config.yaml
num_attention_heads: 6
intermediate_size: 384
vocab_size: 4096
tie_word_embeddings: false
parallel_block: false
init_std_up: 0.0802
schedule: "wsd"
doc_mask: true
train_tokens: 161600000
Each number is 200 + 20 x the weight over its row's rms, rounded and kept within 0 to 999. Layers, rows and columns count from 0. The size before them is the row's rms in percent of the matrix's.

# layer 2 MLP down (transposed), 384x96, rms 0.0802, rows 348-364, columns 0-95
104,183,190,236,193,229,180,212,216,188,184,203,220,202,207,217,238,187,193,211,181,240,207,216,233,185,188,222,197,208,235,169,178,227,195,161,208,199,230,208,200,230,199,178,172,199,182,232,176,209,196,193,230,188,223,190,183,179,217,208,215,206,173,190,210,221,187,193,234,210,190,183,245,173,190,199,177,219,172,185,213,227,205,179,218,223,211,221,201,194,201,183,212,199,240,183,162
093,181,172,200,211,207,190,212,213,224,219,210,206,154,223,204,218,212,207,155,188,171,164,195,225,191,199,193,212,234,184,212,224,170,217,180,208,157,205,184,172,188,177,191,212,222,188,172,206,192,200,195,202,223,184,210,224,212,217,188,236,183,194,193,209,208,196,197,201,217,211,154,203,204,186,178,197,216,209,257,221,162,185,192,163,176,210,242,202,188,213,192,199,194,222,178,208
099,199,188,203,208,203,209,195,217,193,204,184,213,164,197,260,190,218,184,196,177,191,194,213,207,209,219,219,204,207,202,238,222,209,178,182,226,251,226,177,212,193,216,216,240,203,189,229,182,163,207,215,197,198,175,199,176,178,204,196,188,225,213,173,197,184,188,165,212,204,197,220,206,210,151,208,200,222,160,191,179,224,195,216,184,191,210,217,207,203,236,178,212,190,230,177,237
102,197,198,166,210,222,243,211,252,241,213,191,229,174,226,175,202,180,184,200,188,208,193,220,214,194,178,216,173,211,189,195,214,206,232,221,215,187,226,196,185,249,184,209,188,171,215,218,233,214,215,194,176,209,164,198,190,191,195,220,187,176,186,199,175,173,189,213,200,208,225,210,180,176,183,226,217,149,200,197,172,196,211,213,216,201,211,202,225,209,194,171,195,202,211,187,168
098,210,185,195,186,199,205,212,202,209,211,210,154,196,245,191,203,178,182,210,184,193,191,182,208,207,214,195,204,220,177,210,210,211,194,216,212,214,194,247,208,186,219,200,208,178,211,188,230,196,169,141,191,192,207,169,179,256,196,235,176,220,165,198,210,204,185,189,167,217,201,238,204,213,206,208,201,222,177,191,193,223,256,183,213,169,219,196,199,189,220,187,213,212,204,195,227
100,206,222,188,183,178,216,221,239,214,182,173,200,206,213,193,174,205,173,191,190,191,225,206,167,171,188,186,226,203,180,183,183,201,179,149,192,185,182,219,209,219,194,197,179,185,209,228,206,236,232,209,214,192,204,197,216,175,196,191,204,210,193,214,186,161,181,233,194,197,204,191,221,223,176,170,166,207,214,143,209,196,219,173,205,215,204,152,236,177,194,200,188,207,201,184,181
108,213,250,226,226,175,187,189,239,232,213,213,189,210,218,204,200,222,207,203,170,202,179,201,162,172,213,191,186,208,179,189,166,190,179,203,195,211,206,165,185,163,206,190,227,186,181,171,197,193,208,167,202,211,213,205,188,234,179,213,202,194,218,220,184,205,215,183,258,207,202,178,224,213,212,199,182,207,168,212,173,178,200,225,194,181,182,204,229,200,220,177,231,175,209,179,210
104,205,197,189,183,198,222,192,240,181,197,189,194,166,253,176,206,209,189,240,182,208,213,189,196,185,200,228,194,181,200,238,218,167,182,191,196,183,220,246,183,201,219,173,229,198,190,191,207,194,185,202,220,184,194,222,200,219,221,185,179,207,247,163,200,193,191,189,174,198,236,188,151,203,185,192,201,154,192,216,210,216,184,199,189,186,188,205,221,188,200,211,184,198,242,212,221
100,198,191,196,194,210,234,211,249,182,220,171,193,199,218,202,199,192,204,165,182,183,177,194,227,191,182,199,219,206,213,195,178,219,229,235,221,215,209,200,156,200,234,206,229,241,216,214,209,184,207,180,202,195,176,202,163,249,220,198,204,194,211,199,204,202,191,154,193,178,198,214,193,191,182,202,220,212,198,191,200,194,159,147,228,167,193,206,233,182,185,193,199,217,219,200,193
110,196,172,215,209,191,208,183,191,208,240,181,173,224,225,193,220,206,168,165,208,203,215,211,218,229,230,188,214,210,220,230,238,197,177,204,202,220,202,219,226,239,202,233,221,214,198,215,168,217,216,204,201,186,201,220,136,191,201,194,205,187,212,174,240,202,225,194,210,162,201,177,144,209,194,185,200,199,200,200,191,191,217,174,213,176,198,217,169,189,212,192,201,204,212,199,195
105,207,221,220,204,181,181,192,227,222,235,224,202,249,167,215,166,204,189,237,222,204,193,226,205,215,205,203,234,224,173,206,194,204,215,176,171,203,207,188,201,224,219,189,205,201,175,190,179,237,159,161,199,236,192,192,176,216,160,207,212,211,205,210,192,193,181,220,188,195,183,236,174,244,199,183,175,206,203,175,198,214,190,197,192,208,178,182,224,203,172,208,195,181,218,196,200
100,200,197,229,184,199,200,233,202,218,186,192,210,205,190,191,208,156,189,204,195,208,183,183,239,185,181,248,242,196,236,249,227,205,219,172,218,200,177,217,186,182,186,200,208,209,209,189,207,163,212,198,232,218,211,197,206,227,188,229,188,169,204,194,221,185,193,202,172,208,180,166,152,200,182,196,204,209,212,192,194,197,167,210,188,208,248,203,185,172,191,179,188,201,169,197,190
097,233,193,169,211,202,204,215,166,224,195,196,213,214,152,177,186,216,205,153,196,180,179,189,204,214,224,191,230,177,152,228,185,197,215,190,194,184,206,184,187,161,195,246,204,222,224,200,209,181,225,202,216,239,203,201,222,189,227,205,178,171,203,196,184,215,224,216,185,182,202,188,191,223,180,198,218,191,165,184,189,175,195,185,172,184,209,235,190,202,218,207,205,217,201,177,227
099,169,163,200,166,184,215,202,209,215,204,192,185,222,216,244,208,200,210,197,225,226,225,228,184,169,172,170,219,199,180,192,216,170,227,218,208,183,216,201,217,214,196,169,187,193,207,186,231,183,179,172,190,214,197,214,177,222,196,220,160,207,206,221,181,178,208,200,188,155,187,201,180,181,185,185,173,209,204,201,207,182,187,193,199,195,165,197,208,190,194,171,159,250,224,214,216
106,191,204,178,203,187,168,193,151,220,233,213,239,189,194,245,230,214,217,182,149,175,173,163,204,221,196,200,180,191,223,211,223,193,180,235,164,194,189,220,168,224,231,218,218,215,175,228,232,170,174,201,204,205,183,201,213,180,188,215,192,191,217,205,182,218,179,178,218,186,215,196,222,185,199,209,194,223,202,206,224,228,210,196,195,196,202,203,209,183,188,215,201,210,201,220,223
109,192,156,182,209,231,228,220,216,194,193,207,220,224,224,188,212,198,207,210,220,205,197,204,224,198,176,198,201,194,172,218,211,168,177,203,220,172,247,139,204,212,226,196,224,207,210,195,222,192,194,254,238,182,192,194,222,177,206,170,193,183,218,186,193,199,192,210,209,205,197,225,185,162,173,167,214,197,208,201,225,174,198,176,201,159,206,189,208,182,211,193,195,210,203,230,188
104,216,146,192,203,218,195,216,176,231,206,188,198,201,208,199,180,207,186,218,214,210,200,207,226,199,142,171,160,209,224,152,197,210,205,189,237,196,211,198,187,230,227,188,226,194,182,197,231,183,200,221,222,207,203,210,210,209,234,213,189,177,216,175,221,209,191,183,211,220,212,219,224,213,203,194,216,188,248,220,215,219,181,228,220,223,204,221,198,212,197,192,242,189,195,228,204
# layer 2 MLP up, 384x96, rms 0.0802, rows 349-365, columns 0-95
093,198,173,184,214,193,157,183,197,194,190,163,203,184,198,214,215,187,194,206,225,195,224,198,193,219,221,229,232,230,208,210,188,210,185,188,206,213,197,192,237,162,232,254,183,200,179,222,206,208,193,200,200,260,200,256,211,178,206,206,230,219,209,204,203,178,174,195,195,202,195,228,188,179,225,180,193,217,191,207,232,222,221,200,185,180,182,217,198,217,228,177,185,190,182,198,215
101,201,185,150,197,188,200,181,200,188,200,196,221,239,184,177,193,168,215,204,202,175,202,182,193,186,209,177,173,227,210,219,194,196,203,205,213,222,177,190,164,181,172,181,207,214,188,193,251,201,217,183,195,222,198,185,220,173,156,199,195,227,231,199,157,212,204,201,215,186,186,197,205,245,169,195,208,225,171,222,232,209,192,214,208,208,214,211,198,231,197,192,175,247,220,192,202
105,203,197,183,196,154,192,184,158,240,175,225,214,179,189,193,177,223,229,186,198,194,178,232,181,195,186,228,210,231,194,188,160,192,210,220,227,193,197,189,196,200,210,222,172,194,185,209,253,217,196,219,204,211,186,191,203,180,206,187,221,204,176,213,223,192,174,226,220,207,168,223,170,212,228,216,186,200,203,206,223,217,212,223,200,193,205,189,251,179,204,190,197,177,188,193,161
101,249,191,199,213,194,192,171,190,217,205,182,167,214,191,208,211,176,187,200,197,185,188,178,173,176,231,207,199,200,230,215,195,199,220,194,216,188,196,216,159,215,181,189,221,221,172,190,204,206,197,218,207,198,233,197,226,166,231,221,204,220,220,217,185,193,197,178,245,187,212,169,193,225,235,177,199,201,233,171,170,205,206,200,203,185,239,225,217,183,209,178,228,195,187,153,186
102,198,186,182,170,163,193,211,189,225,185,196,175,197,181,193,203,191,232,203,210,178,206,230,205,202,208,190,204,221,226,196,202,161,194,177,218,221,209,217,177,167,214,193,199,218,210,241,200,169,187,192,178,207,215,219,215,184,186,230,207,182,151,152,204,216,186,195,182,188,172,215,199,223,196,202,200,199,215,183,211,191,176,177,168,182,216,221,249,153,208,182,225,213,195,177,221
108,247,178,195,207,183,181,193,172,228,211,193,201,220,178,179,171,167,196,184,198,196,187,163,210,173,240,191,205,178,213,185,205,193,194,176,221,213,184,227,208,234,214,218,202,184,206,192,217,205,196,163,216,194,179,212,249,198,170,155,215,203,217,187,182,168,209,208,207,175,168,155,187,192,217,223,160,192,218,209,229,213,189,205,192,197,206,209,239,200,185,192,201,200,212,189,213
101,223,198,181,184,216,218,201,184,211,217,226,193,195,201,185,170,202,212,225,164,181,207,229,241,223,211,173,213,190,209,193,190,183,155,189,207,227,198,205,185,236,225,194,196,192,215,202,211,194,193,193,208,245,247,181,202,190,201,197,163,191,196,212,229,184,217,216,189,201,169,180,218,194,189,234,197,166,180,232,225,222,204,205,163,175,225,209,233,164,208,183,208,179,189,195,210
103,222,207,205,242,199,187,192,146,218,216,192,206,178,190,193,196,206,195,235,218,186,187,211,185,214,198,173,220,198,168,192,181,222,222,212,212,185,221,213,181,194,225,217,192,216,179,196,199,194,184,240,227,202,223,224,187,197,188,215,169,175,204,152,196,183,187,187,208,197,205,204,194,212,185,202,147,182,210,213,184,192,186,222,200,188,174,221,187,180,182,162,214,240,248,207,225
113,201,168,190,167,223,181,171,170,226,205,228,199,209,200,193,184,217,236,183,240,214,225,206,163,182,187,179,199,233,225,219,191,219,194,201,250,195,204,190,204,211,191,210,222,231,203,230,206,217,173,196,203,205,194,215,197,228,210,169,221,230,202,214,216,241,215,195,158,214,179,176,199,211,228,205,176,211,209,160,190,207,220,183,205,196,197,222,195,218,211,179,207,195,221,181,228
108,212,203,206,200,179,195,175,140,209,196,162,196,164,212,203,177,209,201,186,197,164,243,186,215,198,189,208,173,222,203,217,177,156,211,182,193,173,216,202,212,216,181,198,207,212,222,195,207,153,180,205,194,179,187,201,246,216,224,190,191,207,171,157,191,203,187,169,196,190,216,194,217,196,201,210,178,198,215,193,218,164,199,187,165,207,226,211,228,186,203,201,197,208,185,201,243
103,220,185,179,179,224,221,208,178,208,196,193,179,184,156,173,187,194,242,195,200,188,185,230,167,159,207,194,218,217,182,193,224,207,191,166,213,194,180,180,200,170,197,233,209,220,199,204,179,147,201,160,196,162,178,190,209,205,201,172,191,189,183,231,203,217,178,194,220,200,206,186,201,202,220,181,203,176,191,230,173,207,219,232,201,179,215,164,202,175,207,214,215,202,192,232,199
101,207,202,211,229,213,182,197,194,188,246,160,165,189,168,197,199,192,198,180,209,172,190,209,239,186,221,206,190,216,222,189,206,217,181,182,178,176,205,202,170,220,178,154,206,193,213,220,220,204,190,154,219,200,207,217,187,205,219,195,157,177,172,196,173,225,208,223,210,218,178,210,168,225,216,228,181,186,209,200,195,203,193,177,181,186,183,186,216,209,226,179,168,194,210,236,221
097,196,216,199,217,186,221,181,194,209,175,223,207,174,186,154,206,197,182,189,239,178,217,225,204,205,232,179,188,203,217,221,206,220,210,217,230,194,203,208,193,203,234,178,177,213,211,224,201,204,201,182,208,203,221,195,145,198,146,224,199,217,168,200,155,229,208,196,174,242,222,196,186,194,234,198,177,200,196,208,170,211,192,223,195,196,210,232,213,235,182,212,214,219,190,207,194
109,222,188,222,169,212,225,158,165,207,207,233,203,176,214,213,191,199,209,193,211,187,226,230,216,168,248,209,182,176,198,219,181,222,193,191,217,212,216,226,206,241,203,213,207,211,221,204,212,217,204,186,224,177,202,228,187,235,197,207,221,193,163,216,176,192,192,178,162,197,200,159,213,178,196,172,208,202,177,215,185,179,215,222,189,192,202,203,233,176,181,186,212,181,230,173,194
110,198,202,199,180,183,222,200,193,182,246,225,155,187,208,204,183,188,188,197,180,174,219,209,214,203,213,214,207,234,226,215,163,194,206,166,181,176,181,175,210,171,191,176,192,206,201,198,214,194,178,180,174,239,195,222,218,201,236,224,204,221,164,188,190,184,177,168,169,209,190,145,209,186,211,218,219,182,209,188,200,179,200,196,162,191,206,184,187,202,214,182,197,180,185,214,237
106,196,198,212,200,162,238,211,160,188,228,225,220,188,226,213,199,204,231,212,204,189,163,215,195,186,217,193,224,200,176,228,218,198,211,161,228,196,227,220,180,213,202,200,212,212,190,205,208,175,193,218,182,183,196,210,194,170,179,193,203,202,185,208,219,237,169,186,211,164,226,156,177,196,173,220,218,209,150,190,187,237,188,194,168,219,208,215,210,235,194,209,192,188,209,204,189
107,231,218,207,181,214,198,215,190,239,247,170,201,181,206,192,198,169,197,251,187,198,182,170,246,195,199,211,200,181,209,225,196,192,199,202,236,183,225,176,194,194,222,202,187,203,215,168,249,191,172,221,205,186,215,203,195,202,194,218,207,188,190,184,183,207,177,214,217,200,212,178,205,224,231,198,196,156,186,181,184,222,213,231,171,159,222,202,200,193,173,216,201,195,228,210,192